Each number is 50 + 15 x the weight over the matrix's rms, rounded and kept within 0 to 99. Layers, rows and columns count from 0.

# layer 3 attention output (transposed), 64x64, rms 0.0575, rows 1-31,33-63, columns 0-63
28 41 63 53 58 46 46 22 53 22 87 43 36 37 71 45 79 73 31 43 48 68 43 76 58 37 69 84 42 34 66 69 39 38 57 43 52 33 54 66 58 32 53 42 40 56 42 90 52 10 37 30 52 45 79 38 46 50 53 48 75 39 52 45
53 31 54 48 62 43 33 71 86 34 39 53 38 56 61 41 35 52 43 52 34 35 56 19 36 61 52 48 18 37 19 65 56 35 57 39 59 75 66 45 38 56 42 61 55 61 35 37 67 71 76 38 55 33 45 67 39 41 71 34 49 60 39 58
62 57 58 71 68 49 39 43 85 44 58 46 28 47 84 91 39 73 45 53 78 43 74 39 73 57 54 14 25 57 11 67 66 34 75 50 27 83 20 52 27 50 28 41 19 41 58 66 20 37 40 00 11 51 99 20 56 77 41 55 53 32 31 58
54 46 55 29 72 57 67 87 54 57 30 44 60 76 50 50 40 27 29 78 49 45 52 57 51 41 58 59 35 56 42 40 65 61 39 54 26 58 39 53 51 43 46 63 19 28 38 41 58 54 34 61 60 27 41 60 61 28 59 71 32 45 22 66
74 65 73 50 54 56 71 57 73 15 46 50 56 29 54 52 37 69 43 62 67 47 41 23 29 44 40 58 46 68 50 27 40 51 40 72 37 68 18 65 69 53 37 48 37 72 90 61 27 27 37 48 57 32 64 29 88 64 31 54 56 54 71 54
33 47 29 31 29 53 77 42 63 42 70 42 30 57 78 47 60 61 34 68 39 16 50 17 60 69 55 66 78 70 26 43 33 66 54 23 50 73 29 58 30 49 42 53 76 63 39 42 64 84 23 13 68 99 25 82 37 50 62 17 57 42 57 69
56 49 34 48 67 39 53 46 38 86 59 56 52 56 50 42 43 68 36 21 19 32 52 83 24 51 26 26 40 29 53 62 70 09 61 77 99 46 69 44 47 45 57 52 75 55 41 62 75 51 57 51 37 70 67 62 65 41 39 55 15 48 68 42
44 34 35 77 76 36 38 70 36 67 36 27 36 28 56 54 33 38 41 62 27 48 72 86 46 69 77 48 39 46 70 60 66 62 52 62 42 48 53 43 57 54 39 65 45 55 72 64 36 35 65 53 50 46 48 41 04 60 57 32 23 31 29 47
48 28 33 34 51 48 38 40 37 66 38 40 30 30 48 57 45 62 53 64 57 67 69 55 52 36 50 54 60 76 50 16 58 73 53 72 78 61 41 45 65 61 48 53 31 43 52 53 26 42 07 64 54 23 66 32 43 73 29 38 44 69 42 59
42 33 15 36 36 40 63 47 60 52 58 63 60 66 23 29 40 67 63 55 39 46 50 52 44 55 39 55 60 31 53 58 38 45 72 41 49 57 59 57 30 43 38 70 43 63 78 40 62 49 60 46 33 60 50 45 53 75 28 61 52 79 59 39
61 24 72 49 52 61 51 15 53 51 64 35 56 48 45 78 48 63 67 54 42 44 63 42 62 47 63 61 64 44 46 54 48 55 46 51 36 60 40 51 70 49 46 55 75 76 33 60 51 34 48 50 41 40 53 29 30 32 15 46 38 36 45 41
39 15 60 35 58 56 54 65 42 52 64 63 35 22 80 60 53 50 60 21 37 34 62 65 56 35 74 53 36 58 34 76 54 70 61 65 58 58 47 26 36 51 47 30 45 44 36 56 41 47 35 36 80 31 46 71 44 42 63 15 60 56 57 82
38 41 45 33 51 80 45 34 52 71 54 52 63 58 14 52 76 37 49 49 58 74 43 33 56 63 50 73 58 43 52 57 20 36 87 30 15 16 54 44 64 24 73 66 55 33 58 54 53 32 65 23 49 40 41 60 33 49 42 45 93 56 53 26
32 46 47 54 42 43 44 36 37 57 47 43 36 36 58 71 36 49 68 68 41 67 53 26 99 32 33 78 47 46 45 48 34 15 57 72 44 39 53 47 60 50 71 07 54 83 61 61 50 78 58 54 25 36 65 72 63 13 68 53 40 58 56 55
43 71 22 35 43 40 52 42 50 44 38 58 54 50 52 16 57 79 66 46 51 74 78 77 40 49 60 78 70 41 72 76 30 69 47 29 73 45 29 66 14 45 59 33 42 66 55 69 42 55 42 52 49 55 41 56 61 59 48 22 15 42 57 49
45 06 58 41 71 82 81 52 38 69 57 51 60 40 61 43 31 37 46 40 41 42 56 38 31 87 77 34 51 64 45 44 47 64 44 56 74 65 38 49 50 63 64 54 69 59 32 33 63 76 46 57 75 58 14 52 27 36 47 32 28 35 50 47
57 37 68 31 61 65 76 71 38 04 60 76 70 32 50 58 52 49 55 58 47 68 39 45 26 38 64 38 82 57 55 71 65 42 48 29 40 57 44 41 48 39 42 47 49 47 42 41 35 56 39 54 90 60 38 70 48 59 21 50 61 49 43 62
55 61 43 59 53 49 64 66 46 57 49 53 34 48 59 79 65 65 65 14 74 57 36 37 54 45 38 15 57 46 48 48 77 31 60 58 34 48 70 39 56 54 47 20 99 63 26 49 46 54 77 57 33 50 66 41 41 20 05 82 27 28 68 64
64 53 48 79 49 63 49 31 64 34 39 34 44 58 48 63 60 42 42 43 40 18 58 38 46 37 49 50 40 56 58 13 65 26 28 68 99 49 54 59 45 35 43 82 45 69 37 44 57 30 12 19 70 49 66 47 76 37 63 28 35 74 41 54
57 41 39 70 20 89 52 39 67 67 60 36 59 67 53 37 72 36 49 53 80 27 79 42 42 44 40 58 42 67 49 15 34 38 54 49 33 47 58 39 63 47 64 52 62 59 36 54 39 54 62 60 46 68 11 37 57 61 37 44 00 35 70 51
38 38 01 51 70 25 57 18 60 91 32 59 23 15 56 42 44 61 37 75 32 24 69 70 56 46 34 57 99 55 70 27 50 68 25 50 52 49 68 30 36 48 54 29 65 68 69 66 35 63 38 37 58 93 35 43 47 65 47 48 29 63 48 64
52 35 55 73 30 35 65 70 70 38 73 66 48 32 49 27 41 53 49 38 46 43 41 61 38 60 16 42 31 52 57 66 62 58 12 60 73 59 78 58 33 43 26 23 42 72 82 14 63 36 87 33 47 27 54 33 49 66 89 49 62 65 63 78
69 81 42 56 42 47 85 55 46 41 58 54 77 62 29 66 45 53 25 38 67 41 45 72 42 40 63 59 67 41 69 25 53 36 58 66 53 33 50 39 50 10 69 51 37 59 38 69 24 32 32 52 65 51 34 28 81 52 59 44 16 63 48 28
41 50 44 36 38 82 54 34 51 57 55 45 44 53 53 33 34 70 38 54 78 62 53 56 55 61 49 28 67 65 39 42 50 75 72 47 35 51 53 28 35 66 43 53 37 45 62 25 48 66 43 63 50 57 44 30 29 82 41 43 39 42 66 42
80 42 70 28 60 55 27 91 70 31 08 17 20 63 65 20 43 62 62 58 38 34 50 48 35 68 40 42 65 63 55 56 66 68 73 46 63 57 31 79 42 66 58 50 90 36 43 39 78 55 37 63 67 60 56 32 41 59 33 50 08 29 41 57
58 54 51 39 59 42 62 61 33 41 41 65 41 39 52 61 48 18 54 37 50 50 26 44 34 58 48 22 78 41 72 51 63 47 55 66 45 29 43 46 49 49 44 35 70 54 60 45 35 49 60 57 74 50 56 50 74 32 14 83 48 75 63 66
50 67 51 53 16 19 27 45 35 72 76 41 33 58 50 66 67 55 63 28 52 64 39 57 72 64 57 29 89 27 76 36 76 75 26 31 54 65 32 75 47 57 67 48 57 45 39 41 36 33 30 44 61 65 54 34 40 68 77 30 78 52 33 41
43 21 51 65 26 43 80 38 56 70 99 66 61 37 58 53 28 52 68 60 25 32 92 67 72 36 35 33 23 33 78 59 47 24 13 55 49 66 32 84 45 74 18 54 74 32 28 56 61 11 28 27 47 68 49 66 50 20 61 55 47 48 33 41
67 61 65 29 60 39 42 36 60 77 33 65 38 62 33 61 52 52 46 54 50 33 52 23 46 65 47 56 74 29 52 48 66 52 51 39 27 40 36 41 42 36 46 77 66 41 70 40 64 57 54 38 65 44 46 56 44 41 64 21 97 65 49 45
70 50 72 53 65 32 69 28 70 43 46 39 57 51 71 58 68 48 67 48 42 39 69 17 29 53 39 71 48 55 48 47 34 69 26 41 51 30 33 57 49 54 20 59 80 87 30 34 58 00 49 40 78 46 39 57 45 51 29 56 61 31 52 45
57 60 49 34 49 72 57 58 70 51 58 39 28 68 57 35 46 35 60 50 56 49 46 63 41 71 62 38 63 56 54 61 26 35 60 10 55 53 20 49 40 45 49 49 64 51 41 43 63 65 35 40 54 67 54 71 64 42 19 66 71 51 44 71
53 77 43 55 39 58 61 40 50 42 36 51 56 79 38 60 32 60 66 61 54 26 51 31 67 39 35 56 68 44 39 46 56 45 48 57 56 37 50 37 39 34 71 24 57 56 46 51 21 47 53 61 22 56 44 67 68 42 47 51 50 31 62 52
43 55 51 56 52 59 76 28 50 36 46 34 54 39 61 48 57 40 58 53 59 37 57 43 24 39 34 37 60 52 50 53 53 54 32 46 44 31 56 50 38 63 32 58 63 53 79 41 67 41 25 44 48 43 43 53 49 62 47 46 59 37 44 55
33 53 32 38 57 65 57 62 34 69 49 63 55 52 27 37 30 50 22 78 46 65 41 57 50 43 60 55 49 49 72 42 53 63 58 53 37 59 44 37 54 54 60 47 33 38 46 38 45 53 56 57 52 50 47 51 59 32 40 61 39 53 72 58
52 40 60 42 54 60 51 24 48 66 59 43 60 48 56 56 33 38 36 71 35 57 51 42 66 53 57 60 53 31 52 34 43 32 59 51 54 30 54 44 53 54 43 55 42 43 42 59 43 70 57 32 45 62 63 46 33 57 54 30 67 67 54 33
65 31 73 61 46 42 54 43 31 63 58 46 55 35 24 59 71 52 60 15 46 45 45 52 41 60 49 30 47 50 51 46 42 40 34 39 70 39 57 45 51 39 28 61 78 62 54 50 49 57 61 47 45 39 40 40 44 50 52 62 53 56 19 35
51 31 54 59 42 35 73 28 72 53 82 73 61 40 69 72 61 61 47 63 53 54 65 67 65 35 69 56 50 54 57 53 50 56 43 58 25 57 71 48 52 34 40 19 46 47 54 70 18 26 48 33 40 50 36 50 61 70 70 42 41 34 42 51
77 43 62 69 56 77 53 42 48 51 37 54 48 57 15 51 46 24 60 34 80 52 30 40 53 49 58 30 30 40 45 38 50 33 68 30 52 47 76 63 47 38 51 69 42 49 38 64 45 63 59 63 48 34 60 44 42 54 64 54 61 62 58 50
42 35 37 49 66 38 74 29 52 68 55 73 63 50 20 50 49 67 48 50 55 52 41 50 34 56 71 52 63 58 49 58 51 71 46 56 36 58 57 45 50 42 50 25 53 48 47 51 33 46 62 54 26 52 46 27 69 49 36 53 54 28 39 27
40 63 31 45 41 41 47 37 45 53 39 35 41 56 63 41 51 35 53 45 21 60 39 63 46 63 41 47 57 42 50 67 44 42 47 26 52 45 41 57 27 36 66 89 51 52 53 62 68 56 42 32 40 77 28 63 67 90 70 37 68 52 46 57
36 45 31 47 26 00 23 75 51 57 25 51 20 51 41 65 47 42 68 60 32 38 54 61 39 63 51 35 76 52 53 50 54 22 40 69 72 20 48 63 68 32 62 42 89 38 26 49 72 65 59 65 49 59 35 63 61 30 47 51 77 43 32 43
65 24 54 46 88 46 65 54 41 59 32 55 39 08 92 35 62 40 46 56 70 48 58 63 36 59 31 33 29 57 64 45 51 42 55 86 58 32 55 55 48 82 17 80 28 34 57 68 68 30 42 36 82 44 73 39 41 53 57 53 42 65 46 35
62 34 57 52 61 37 55 54 23 65 44 40 50 23 42 49 66 53 61 38 59 44 40 48 58 59 52 40 57 58 41 47 41 40 42 49 72 44 66 75 52 60 48 51 61 54 41 63 73 40 51 64 39 55 55 28 58 43 39 77 56 55 28 36
64 29 71 39 86 69 62 52 40 75 51 44 64 48 49 30 56 48 49 63 49 53 50 64 36 53 55 52 19 56 58 46 35 58 46 30 64 59 57 39 56 69 16 71 46 42 35 34 61 48 36 54 51 45 58 45 49 55 60 37 39 50 45 57
41 35 44 46 47 37 41 48 52 68 44 51 37 60 56 29 61 27 49 45 46 41 52 45 33 47 38 58 61 50 51 52 37 67 41 38 71 34 55 41 52 52 45 56 59 41 45 43 68 77 60 54 56 59 50 72 44 48 47 52 68 33 44 59
50 31 41 56 54 67 36 51 64 59 54 49 51 43 69 38 56 34 22 68 64 47 43 62 45 53 32 70 59 71 59 36 54 64 63 47 40 40 63 47 50 53 52 47 27 36 56 58 59 50 42 49 57 56 59 49 27 54 56 55 33 49 30 49
52 72 56 44 66 50 26 71 45 45 39 48 49 43 46 45 48 44 49 54 45 50 52 71 53 39 28 54 66 31 41 48 65 29 41 67 49 57 36 33 44 39 65 44 34 62 74 40 48 70 66 44 43 56 58 64 70 51 65 66 56 56 61 68
38 62 50 78 36 65 40 50 32 52 73 72 37 62 23 39 41 59 63 46 69 50 10 56 36 43 53 70 47 33 34 49 58 47 63 53 57 47 73 49 67 42 27 40 45 62 46 67 50 29 56 58 28 42 73 29 64 29 38 78 68 55 48 59
68 53 58 56 47 42 38 39 66 51 52 38 56 71 51 43 29 54 42 76 34 46 47 69 41 80 48 64 78 54 42 47 58 50 64 44 44 49 30 35 46 46 46 52 65 54 44 53 20 58 55 38 39 82 51 31 55 49 38 50 34 35 37 39
67 33 37 49 50 56 25 74 53 98 48 56 44 70 25 37 45 37 60 57 47 46 58 56 34 80 42 59 53 48 54 43 35 61 49 33 68 69 37 71 55 59 59 40 71 37 28 25 53 59 61 69 64 55 46 40 34 29 48 22 39 58 50 42
38 64 41 58 56 30 54 30 38 44 32 52 36 57 50 56 48 68 54 40 57 59 30 54 63 43 51 47 60 49 41 64 36 55 39 54 80 43 75 34 59 46 65 37 35 72 41 59 52 38 31 72 28 46 65 48 65 54 59 55 68 54 30 45
51 52 76 28 61 54 68 45 48 28 72 38 72 46 50 39 48 61 39 55 53 51 54 54 50 46 53 66 25 51 35 49 32 49 61 64 65 49 39 38 58 68 43 38 51 38 47 42 54 45 51 36 69 31 51 64 43 22 31 39 47 59 66 59
41 53 35 36 60 61 33 38 51 41 41 72 39 56 46 29 33 51 31 63 40 36 37 61 50 45 50 46 46 66 55 49 50 63 51 43 57 48 58 35 48 54 45 60 26 37 40 54 41 47 46 59 41 73 50 47 71 57 71 59 46 40 60 61
53 53 62 38 61 55 64 51 50 25 62 55 57 66 61 28 59 26 26 59 31 51 33 49 31 36 40 32 36 43 60 51 58 30 34 63 37 46 17 33 46 72 24 56 51 56 66 40 63 54 44 43 70 70 70 55 66 34 21 61 55 41 62 55
74 54 50 59 16 53 63 47 61 40 63 67 47 60 40 54 52 33 51 42 51 20 56 04 47 41 49 53 63 33 50 37 51 48 45 17 35 62 44 61 47 39 54 37 77 59 39 27 53 67 69 35 52 80 33 81 45 21 52 45 55 58 62 61
47 58 45 54 51 55 49 53 48 58 51 54 58 64 55 53 43 45 48 48 53 40 59 63 56 47 48 58 30 42 51 61 52 60 38 53 59 52 49 55 58 55 33 56 36 51 38 32 43 35 50 61 33 39 61 68 37 45 57 43 60 56 49 52
26 37 22 24 50 43 59 40 49 52 39 72 53 11 79 81 60 56 40 60 56 57 73 38 64 27 42 64 61 58 49 37 57 68 25 56 25 36 70 24 72 45 76 50 37 32 44 53 55 52 31 46 70 50 13 70 30 61 66 34 54 49 40 50
65 28 75 23 76 55 50 24 43 30 27 18 40 32 64 42 59 32 60 54 71 39 57 33 42 56 21 47 50 26 40 46 38 45 37 82 44 22 46 53 74 61 29 79 28 52 53 50 65 68 40 65 57 28 80 57 29 66 63 40 80 49 37 43
40 79 55 47 45 37 48 50 47 60 47 46 51 49 52 51 37 51 41 37 18 61 38 76 42 45 57 47 56 43 67 51 47 40 43 35 58 44 52 40 48 54 56 46 60 75 64 38 34 46 47 52 51 62 51 43 67 70 39 61 51 66 37 53
36 57 12 81 35 44 08 69 31 82 60 74 56 69 38 55 41 37 45 45 14 57 40 61 60 39 62 47 53 33 67 42 65 52 47 70 72 73 46 53 42 55 68 62 48 65 55 51 30 56 61 37 46 73 57 54 51 46 40 69 29 53 65 36
41 49 40 64 54 31 57 50 59 50 56 44 60 58 41 50 42 32 44 68 43 50 46 32 60 33 43 53 32 62 43 45 46 33 56 55 45 51 68 56 53 49 56 61 48 52 56 57 61 61 71 58 34 39 55 51 62 37 49 60 58 42 51 47
58 48 20 15 58 45 63 36 49 53 41 71 40 60 36 10 32 52 46 43 42 57 42 64 33 83 31 21 41 65 79 68 47 58 32 49 63 33 34 63 16 73 49 54 48 41 57 47 62 62 59 69 65 63 50 54 53 48 59 29 29 68 67 33
# layer 3 attention value, 32x64, rms 0.0704, rows 2-31, columns 0-63
62 71 51 33 63 56 36 44 43 46 21 31 32 26 59 56 74 29 52 62 71 43 40 45 47 37 42 48 54 53 59 27 59 36 62 28 59 39 42 58 55 51 55 35 52 51 58 42 83 62 55 41 43 54 45 52 44 59 46 30 50 59 65 45
81 51 70 73 44 61 19 30 42 31 74 47 68 55 78 42 55 21 41 44 55 52 42 44 37 49 55 60 46 83 54 41 35 81 67 47 12 95 76 39 35 66 37 35 67 57 43 43 39 40 41 51 60 56 54 56 67 12 53 59 58 29 77 50
43 63 48 59 38 47 44 56 48 47 26 57 71 60 70 34 69 54 51 44 52 63 46 37 45 58 48 47 49 35 60 28 53 55 51 43 57 59 33 32 27 52 56 50 23 47 46 21 55 63 71 65 54 29 69 40 42 56 54 62 47 53 67 67
47 49 46 36 69 55 71 64 58 20 83 27 67 50 49 20 71 52 30 45 47 53 71 58 38 62 28 54 72 51 48 67 73 20 35 46 41 62 54 23 12 43 58 37 50 50 46 54 73 49 31 56 57 84 45 32 75 49 70 48 38 43 38 61
63 59 45 16 18 31 48 40 65 68 55 49 73 38 48 70 49 48 39 50 63 32 62 12 53 40 55 55 72 34 59 27 57 81 68 40 55 25 80 41 56 57 56 33 59 31 59 43 78 36 50 68 54 59 36 60 52 57 21 80 36 73 65 25
32 51 38 52 71 82 58 31 46 67 39 45 13 53 49 59 36 61 71 53 58 65 35 68 35 52 90 60 24 63 36 44 76 54 49 52 72 65 51 40 39 42 38 62 61 53 52 38 65 60 27 60 71 49 32 24 48 65 48 32 64 35 51 39
41 65 63 39 53 57 53 55 84 55 53 39 44 31 67 25 46 57 60 32 35 13 65 47 50 42 66 65 37 49 63 47 41 69 71 78 44 79 35 66 51 43 50 42 56 24 34 45 22 50 52 55 62 41 40 36 55 52 66 61 58 44 56 41
28 26 51 53 36 29 32 37 29 47 30 45 52 64 76 49 64 79 70 52 46 39 57 57 57 56 18 48 54 36 65 69 47 57 53 42 30 46 49 58 48 63 49 39 51 61 63 55 46 35 42 72 61 45 60 17 57 53 76 61 34 44 39 23
43 35 75 53 55 53 48 36 41 64 60 93 28 36 41 62 36 62 38 42 39 68 86 47 43 39 45 43 49 45 68 50 54 39 54 43 57 27 63 74 56 59 58 47 50 78 46 29 62 79 62 12 49 67 51 22 54 61 58 67 30 26 22 49
50 68 30 72 41 81 56 62 62 49 26 17 36 57 64 27 53 54 57 45 53 32 83 27 54 95 28 49 49 56 45 55 65 33 36 56 27 39 25 37 36 58 71 53 49 61 56 63 34 55 58 46 41 59 33 53 73 26 42 29 51 56 71 30
41 44 42 48 47 68 66 35 75 47 32 44 54 24 34 54 57 76 51 69 75 34 49 46 42 56 40 49 70 34 22 61 68 55 42 50 38 75 40 57 36 74 51 55 60 35 64 49 56 77 67 41 62 44 28 32 65 37 44 39 62 58 39 66
44 76 58 64 48 76 54 72 01 63 19 26 52 66 52 37 32 71 40 52 29 61 54 27 40 74 43 68 83 43 56 47 58 29 35 53 52 69 55 38 77 44 29 51 28 41 48 49 39 55 60 38 48 28 43 71 38 73 53 26 46 31 50 50
44 40 62 76 38 09 39 55 48 67 46 58 37 52 57 83 42 49 45 56 56 25 64 70 45 64 62 76 49 53 54 79 56 46 30 25 62 47 55 45 38 53 70 37 59 58 33 50 56 54 78 31 40 30 38 65 48 55 40 53 61 39 48 55
41 50 58 53 35 50 32 57 64 33 45 44 54 67 67 39 19 73 42 35 50 36 50 60 80 52 46 52 62 52 56 68 54 69 53 48 54 51 55 66 63 58 43 78 27 39 68 11 49 31 55 65 36 59 31 51 37 49 18 57 43 58 63 38
70 42 55 48 63 65 40 47 64 65 44 37 68 34 42 68 53 34 76 64 54 28 49 51 62 65 55 41 69 57 47 35 55 64 49 38 67 36 19 38 42 48 23 44 35 57 61 35 52 54 34 36 74 43 53 56 24 59 56 55 39 43 37 28
37 51 29 44 45 54 50 33 34 35 49 53 84 29 36 54 55 32 37 47 57 42 51 55 50 65 51 46 46 56 62 24 55 52 49 84 67 57 41 34 83 58 48 51 54 32 66 55 60 40 38 33 69 50 36 64 76 63 53 53 57 32 25 82
62 30 48 61 33 39 61 66 49 34 75 48 47 48 18 59 34 50 61 46 51 64 22 55 48 68 90 70 11 46 45 46 62 27 74 64 55 53 59 33 51 44 59 35 65 50 55 44 22 74 39 17 79 49 46 50 73 17 54 67 49 51 65 29
49 40 54 80 61 47 34 78 45 52 80 48 33 83 40 47 51 52 69 59 63 84 44 38 39 32 37 34 45 33 21 21 40 50 48 36 63 48 47 70 06 46 53 20 42 48 77 40 54 52 59 73 65 39 10 32 55 74 52 49 68 15 30 52
50 53 39 63 73 48 73 57 58 53 42 44 46 50 64 84 36 61 30 36 37 22 41 29 58 58 56 36 57 50 35 63 32 48 60 67 74 38 74 25 56 45 70 51 51 58 62 47 45 57 29 61 54 63 40 45 30 40 89 60 58 47 35 41
23 64 59 19 48 39 45 63 60 50 61 65 33 62 64 50 46 41 53 61 48 46 60 46 50 57 35 49 61 42 41 54 64 75 57 64 55 57 70 43 31 49 57 58 41 40 79 38 33 39 58 59 57 44 42 53 55 36 17 46 16 25 63 24
41 47 93 40 72 66 19 40 62 60 70 53 46 41 41 55 66 41 58 58 31 29 26 38 27 37 53 43 54 57 60 72 51 56 68 38 53 49 29 55 66 56 53 80 46 58 44 41 60 23 40 56 37 64 27 62 63 47 62 66 51 53 67 70
42 44 27 72 80 68 36 42 62 44 76 75 60 69 69 37 53 48 43 37 35 62 39 63 46 67 51 41 35 42 54 43 42 25 29 68 57 49 48 25 47 46 30 44 39 12 82 58 43 48 41 56 62 72 57 56 36 52 38 54 26 50 82 47
62 29 45 49 44 32 41 74 39 54 51 50 60 31 41 36 40 33 35 52 48 85 67 78 39 37 59 47 64 33 60 49 63 55 69 49 51 48 75 59 55 75 65 38 37 41 66 48 56 37 16 49 40 33 55 55 14 48 58 62 48 47 49 41
63 45 54 42 49 29 32 49 53 44 49 13 39 52 40 39 64 50 67 48 65 72 58 50 88 62 43 35 40 47 54 34 58 48 76 38 71 43 42 54 65 51 39 58 68 66 57 39 28 79 41 74 45 36 37 24 46 44 47 58 42 48 39 56
45 34 57 51 31 58 66 66 61 32 58 63 45 65 57 52 51 44 59 37 72 43 52 38 66 51 65 49 48 36 48 68 47 28 57 69 32 50 29 37 69 25 82 71 53 15 62 58 85 34 51 45 43 31 65 47 59 34 32 65 51 43 47 43
49 53 32 57 10 44 48 58 60 39 41 27 40 45 64 39 49 91 67 73 39 44 55 41 38 75 17 29 72 32 45 67 52 56 30 54 48 56 22 76 56 23 55 31 76 66 63 74 72 88 28 77 08 61 57 64 59 68 50 28 52 45 38 16
38 58 61 42 43 78 53 62 74 67 78 70 41 39 56 67 64 53 60 46 55 20 37 36 32 82 52 37 24 44 56 29 25 75 26 49 27 50 49 32 46 57 58 33 65 81 49 54 50 45 34 38 61 63 48 37 51 60 17 37 52 80 43 56
50 50 54 44 36 46 49 64 31 53 69 75 28 67 27 67 36 36 74 59 45 61 52 48 32 35 38 76 73 64 69 31 42 68 40 55 46 50 31 54 60 65 43 39 49 33 15 43 44 66 40 30 65 67 57 40 44 54 37 73 54 42 63 56
51 78 57 64 48 24 79 45 47 54 66 23 37 39 49 36 63 31 51 62 60 52 59 21 54 57 44 46 50 59 76 56 46 26 20 69 60 23 47 44 47 77 51 44 53 40 37 53 58 41 47 46 81 53 52 59 43 48 35 53 57 53 51 37
78 27 48 43 62 74 30 50 38 56 46 50 16 50 32 61 57 72 40 59 32 75 45 48 68 90 49 60 38 47 69 39 59 58 59 61 34 35 30 66 39 53 54 23 48 59 62 26 65 68 60 70 38 67 57 54 45 43 36 42 26 21 32 57
# layer 3 MLP up, 256x64, rms 0.0763, rows 0-8, columns 0-63
57 45 25 50 55 79 48 68 60 59 37 73 33 63 34 42 70 74 46 45 81 41 56 32 38 41 42 50 30 36 32 55 69 26 51 36 66 26 60 58 59 56 35 52 35 27 51 55 58 51 44 38 59 38 52 41 50 44 36 46 40 72 39 47
34 52 49 43 53 41 66 49 50 47 63 54 36 61 38 76 57 55 32 36 57 72 58 43 37 27 65 58 23 45 82 67 54 73 62 45 41 27 42 49 47 43 62 52 41 55 49 41 65 45 65 64 48 34 91 54 43 42 38 15 53 59 51 43
42 27 23 57 51 52 55 24 83 58 45 53 40 62 40 48 68 57 44 65 47 36 43 36 35 57 38 70 53 42 14 58 45 61 58 38 41 85 65 68 36 49 54 50 48 54 56 35 68 85 63 41 55 67 57 52 30 70 61 31 14 54 32 34
37 07 53 46 61 39 59 69 54 81 43 51 48 57 45 44 34 83 49 72 65 41 25 29 43 59 30 65 33 53 56 54 55 36 53 56 40 60 27 23 48 40 60 69 48 59 44 48 53 17 57 32 33 56 41 54 61 40 63 21 57 34 58 50
37 41 50 33 22 27 63 47 47 27 52 41 49 56 43 52 43 76 49 65 77 44 52 34 56 43 47 57 62 45 55 79 46 56 61 48 43 48 75 27 40 30 40 46 46 49 22 61 61 49 72 75 36 44 37 60 62 78 61 78 62 12 36 41
32 29 66 30 73 36 69 62 76 51 48 33 66 77 42 40 57 52 51 87 45 77 36 45 30 54 60 48 25 69 35 45 55 83 66 48 65 57 50 45 33 66 32 29 50 31 37 52 42 31 32 44 54 20 69 41 68 51 46 37 57 30 28 60
25 49 41 59 69 65 54 53 74 41 72 35 46 72 19 42 61 64 65 49 62 42 52 59 39 26 56 42 53 31 59 49 67 52 27 77 47 60 64 61 59 46 50 31 51 45 27 49 57 30 57 59 52 53 58 33 53 43 47 36 63 59 77 47
41 44 52 76 64 46 63 45 51 48 76 64 57 34 77 38 41 62 52 53 51 53 70 31 49 60 64 61 42 51 11 60 47 73 56 51 72 26 67 49 65 43 47 47 21 56 45 82 70 33 44 38 34 53 49 43 49 37 43 51 59 67 35 36
77 41 57 33 47 63 50 56 60 67 36 42 49 26 45 39 86 55 37 42 58 44 80 50 68 28 51 51 35 43 37 64 17 61 42 67 32 57 40 73 47 63 60 29 53 54 53 10 48 54 47 96 42 49 68 46 40 83 73 52 44 53 38 40
# layer 3 MLP down (transposed), 256x64, rms 0.0589, rows 0-7, columns 0-63
35 62 62 56 52 54 37 35 46 27 66 37 61 52 43 37 52 32 60 70 28 37 49 53 44 43 35 55 60 83 68 59 46 79 43 63 38 64 60 54 58 36 69 39 61 27 63 42 36 50 34 34 41 49 27 46 63 61 39 45 56 36 72 73
95 51 50 33 52 65 54 54 45 53 58 41 29 54 51 34 49 44 45 18 59 50 70 59 49 52 39 16 46 63 72 44 42 75 22 39 38 75 25 55 62 36 39 47 48 37 53 35 45 53 87 68 79 65 37 62 29 71 34 54 46 47 56 47
70 61 73 41 39 48 56 90 48 56 45 36 58 70 76 61 36 57 52 51 51 56 58 37 60 49 61 39 33 54 58 20 42 46 56 40 28 15 48 52 61 32 26 43 48 41 39 56 43 31 55 63 50 40 25 58 62 44 49 56 64 44 91 69
39 48 34 59 77 72 43 71 30 92 82 66 61 45 38 31 55 38 58 23 55 44 37 36 37 57 52 31 38 61 73 57 50 90 37 59 56 60 51 38 37 44 53 72 17 41 53 51 46 66 57 09 29 49 12 46 75 35 30 79 79 34 53 57
34 38 44 48 43 68 48 28 52 60 69 43 44 36 42 43 39 41 39 32 39 78 35 53 50 56 66 28 33 70 70 47 70 57 45 61 44 56 18 94 36 56 66 77 49 74 36 49 63 56 44 41 35 49 41 21 61 39 40 49 49 60 76 67
52 12 51 54 74 40 36 61 34 39 43 87 67 46 59 47 50 36 28 48 86 33 66 39 61 47 46 43 63 04 37 35 60 30 51 45 45 54 70 67 61 39 56 43 51 39 55 57 61 53 54 76 79 59 42 57 58 52 42 82 25 48 32 60
45 52 30 14 60 54 52 22 37 34 71 56 40 41 47 73 65 36 85 51 60 62 34 45 42 53 34 24 57 70 39 44 51 62 63 36 27 68 61 62 69 69 46 45 24 68 60 33 50 84 47 39 47 30 65 67 48 60 55 87 21 33 54 53
70 59 58 06 74 25 36 52 59 64 47 67 47 23 29 75 36 30 47 41 59 68 30 64 60 18 29 28 33 24 54 41 37 58 43 77 44 65 69 57 47 42 36 73 61 51 50 60 52 65 71 53 55 46 54 77 50 65 46 50 50 37 62 59